Weights of a small GPT-style language model, trained from scratch on English Wikipedia.
Size: width 192, 6 heads of 32, MLP 768 squared ReLU, vocabulary 8192, 15.7M parameters.
Architecture: LayerNorm before each block, rotary positions, embeddings untied during training, normalized queries and keys, some layers without attention, local attention windows, gated attention, value embeddings, an embedding shortcut, capped logits.
Training: a variant of Adam for these matrices, 388M tokens.
Each number is 500 + 50 x the weight over its row's rms, rounded and kept within 0 to 999. Layers, rows and columns count from 0. Numbers have three digits each. The size before them is the row's rms in percent of the matrix's.

# layer 10 attention key, 192x192, rms 0.127, rows 148-159, columns 96-191
094:497419504525466495508544409506597510520560544547533505487572476379508478524513484522341523439456436533549496546541567558534551566489447507597526528565569526495533485525508485529490409523531488617426382416456457530622502535509529488479499448502450473488462456512446469597511526521560456520
080:487483475483460393450487501439529490477502498495441514462414469613595471470435418555528491554547491519451450630563587552476422383482543486466547465423523561496494464544507395503468553525550430509479488512493488447541532541522491533534479506494493431356561584420498501559640483515491603476
083:425528447538542485493521532465442463454529526480578466525457521426412506526542511540505504545507611461578523462593520472442517574534434541543575533542538490450450523479422534492543562548477425478527482526446484479440347452532507532562522467401482556469450480497469454530538507536508493556
094:480576423491511490470492460510534502513493488493481538490472528501540460486529405508511559403589539520433482536397480556541385554453533470546483459525483518493513472513391530415468402524444471531465535652462540565461518521444546507415409495481502496444473566560471528557556591519560490482
076:453556512516459413437468537527482522555445529444502503497511457482532494543506446496490531466536563466476474548438504486546432431408537488555458522498406460517448553620473435429558362430525429496475506491461601464471529467469499525438494564487448514444478554562580486669508532489462545460
084:486478540479483452454488548522494518598488498397578427469560447469448545532565493431520460528481461476586559492520485537538573529522470517539457534562474467453467589434544475384557401460489502464474411394550543424481488428637537481504536434507476509565503461539425468622455511460585441534
068:600530469546503483491481483527506501415488563496504506491520479564524447508503492411563466435540538565392452485461386496489461443524533454489505491475557461463479464534442505509507396499493569501499527502524425497469559502440462544466486518472544478501510508617517543487482542488487485442
102:586522521417529547525435518450499506461482497481463556512463527599461549512436532488488422561452569533478495474468454458486535454514552502450500507420534476526517468593545597520538564520505536462555532575531524503501509439520400444479476520546573513547542407478542580511441466367466536480
089:424554505515555501545430483487454544440453533438512588487430510603526486502482431555520421497448475598459525611510434535525471447501542492462531420498532501448482521617365474418485528533514574457517536566501449463513470419533544526429465481543517496502559524561481509586499495440484522446
085:485520563494535433599467553423467507552477349488512533487462472506551500427487524546566475486458499511606526586510536418471527431548513483509527415433493531487479578437453541490460605476514504512572532621568451491528490497517553476556464527554584519529571465435540520407544470429437505502
083:643547494535466339437523453467501433474486520478536454515442501580517419544477531478601485486499507576428602638451424450499507486505520514497452492481580444455489507513490535460548491444479493465437555474547468493478384527546593508379469567542511530497505410561472470551563477430476505593
099:540535494462551443458472539470484474431553530466527528526397554569465454520445457533564454528532569612435558481422380524468398409525541512442506457484544468494496503504537547427549525552481447405467619547428520473431467432512472469417443499536515511527504507594501492595559545454539515443
# layer 10 attention query, 192x192, rms 0.13, rows 149-159, columns 96-191
077:464587520586505464527435552522459477478507530564515488531467489449516482453440428515494405638443498543543413514470464433506476489453479555490597553437500448583504527488466544574507612561479464491568500493542512591603472526416443492576531524606513519438474485380540425488470536424533501495
081:509437461421483457509478504524408502528466505542504560547594539466450519505419566496491409515606533408549497451507493493609566537399610445419436538477503552513496527495605481513469609481538479407496475428472510529431458466536506548499450490531522485505503550616500482519462450528463523467
069:480528405470536509462519526448556514514444498504450488534459527475615489400620477480512624541488462497502510553520469508520551462470560516542580443574442419487511533507449507494447464527430495444597470547524529445487494533419523416582518499510455492608446378566431438504524554520516476540
077:433584484599544520470497519423474432552531542528518382484491502452491504492519489427453429493480566510483480516441497492428460547452508519562583568470499490515475531450465433524545535485515476494493476413452479482502507527436532529553556496558484482549522459406533415511533640486519498503
073:600493444479512589417536438480481499464584445532562455523526511510397449513521557522438480436547530454455524463492473523473491588447489496460480517507563493544493434482540580487488457518508454561498455416492541421438531463550548516420491488429464546579581548542500457478428536532458541554
083:470596488529478518451500531532450518503541494463479492521508527437552499486566506417395548427390536491465509546494531511371496545536404556536538564547474499447469533471424372591459366483604496553482414541449513469546501526466571481503485533384543492495512538492451506507538605511558440474
064:494454517525431511481452509571489407485489609570573515420510538443528546393450562523514453466418470511512525431518475496465494439536433509521487507513524536483441486528507528479442422477541571468450484497529394481514544432526509613479565571520530378409461594388427484437573440579540414475
063:408479513537478412499469489503521521412536503573594514594500499480442543434424462431498368490559511542526464509398500437531400480501479479468496572510614456578535535505493472541391506428522422567472495449437455533481457591464503574539493588515580418509538514492458555568498484478470444596
069:522494487497526477431427521557552511453417551509505482582472492489562560483450425552518488532463501494461478528464405497584444429416476542531471494515469518519545446465521531523448581471518508465545496511588422609511488586431494547473495545525508504497429532417488481497514494444523401511
078:536541487580471442461448584517438568523554403556472503521414500502489515501502518421426465424503508478448479470508476464441478507512430469554522560532581514386421460472490511639440472463541539544446501492473534572551516555480539442510520471463580486376534494417497477548520564431526419515
053:525493537447437468561517525532452486471474507492471549553493570451506506539428579481508458479604513589600515464528446443482477461456426432398526511541611557464463637493520480489474520516382531518497529422479541420454433489624485624457521463558537470467462625512592451483452557492534535525
# layer 10 attention value, 192x192, rms 0.128, rows 128-130, columns 96-191
095:541498417483507583538491539481394543511484511509521491407457469532446421553502462464453532534495525448531535511448481503501564495504580491530480500479482614531458575480572503496486541475518490489498492478487620516373536539476518489434474472449522482522604487352543429409502481484516518515
157:471371531483479540473528501482443505461520493506633516394405493545501584506510484574429506556517446529446491521486457565486495498498439676543480491484495481440483392610515525519466522560447458510554513531484517551484547484542500501473476450513480486513534562579543528515488478539518478426
086:511374516447427510566478532489454533587479529644505454381495529544393648493446531591568515550538436563473472504475493480474528485472469492560522433480546497519470511599440519459455489546482555560520457493577457475431508509351451612392566512460469487496487538493374522464537489516500494462
# layer 10 attention output (transposed), 192x192, rms 0.129, rows 128-130, columns 96-191
101:448501537503510550528458441537518588456491471379362525606570623527479532537393486534504450544458490496542536485483580518510571537602551474473460502440511371481551523507489494477521478540459532532437501441551473465549513562457436429530555537591446516488520466551579542596466486483455453458
068:597533470508544517492590558493488494469536516525488469459500391557583473561563495469466522407446517439451517526555488473481415506465503444435481520510551563477548477484436439475410466370494563474438481623503533511551502490450507546475464421414495596478365533476439525499524444503475433587
104:428461477516516541438462531509468491485528476547485487507512403517539443500570488383472483464526554499448504550521417510532452511537581451554589525375565388443540425517392406461445462542518428490501495474367498508542506457499513403552429523490511476572382551555495540473461494469527515486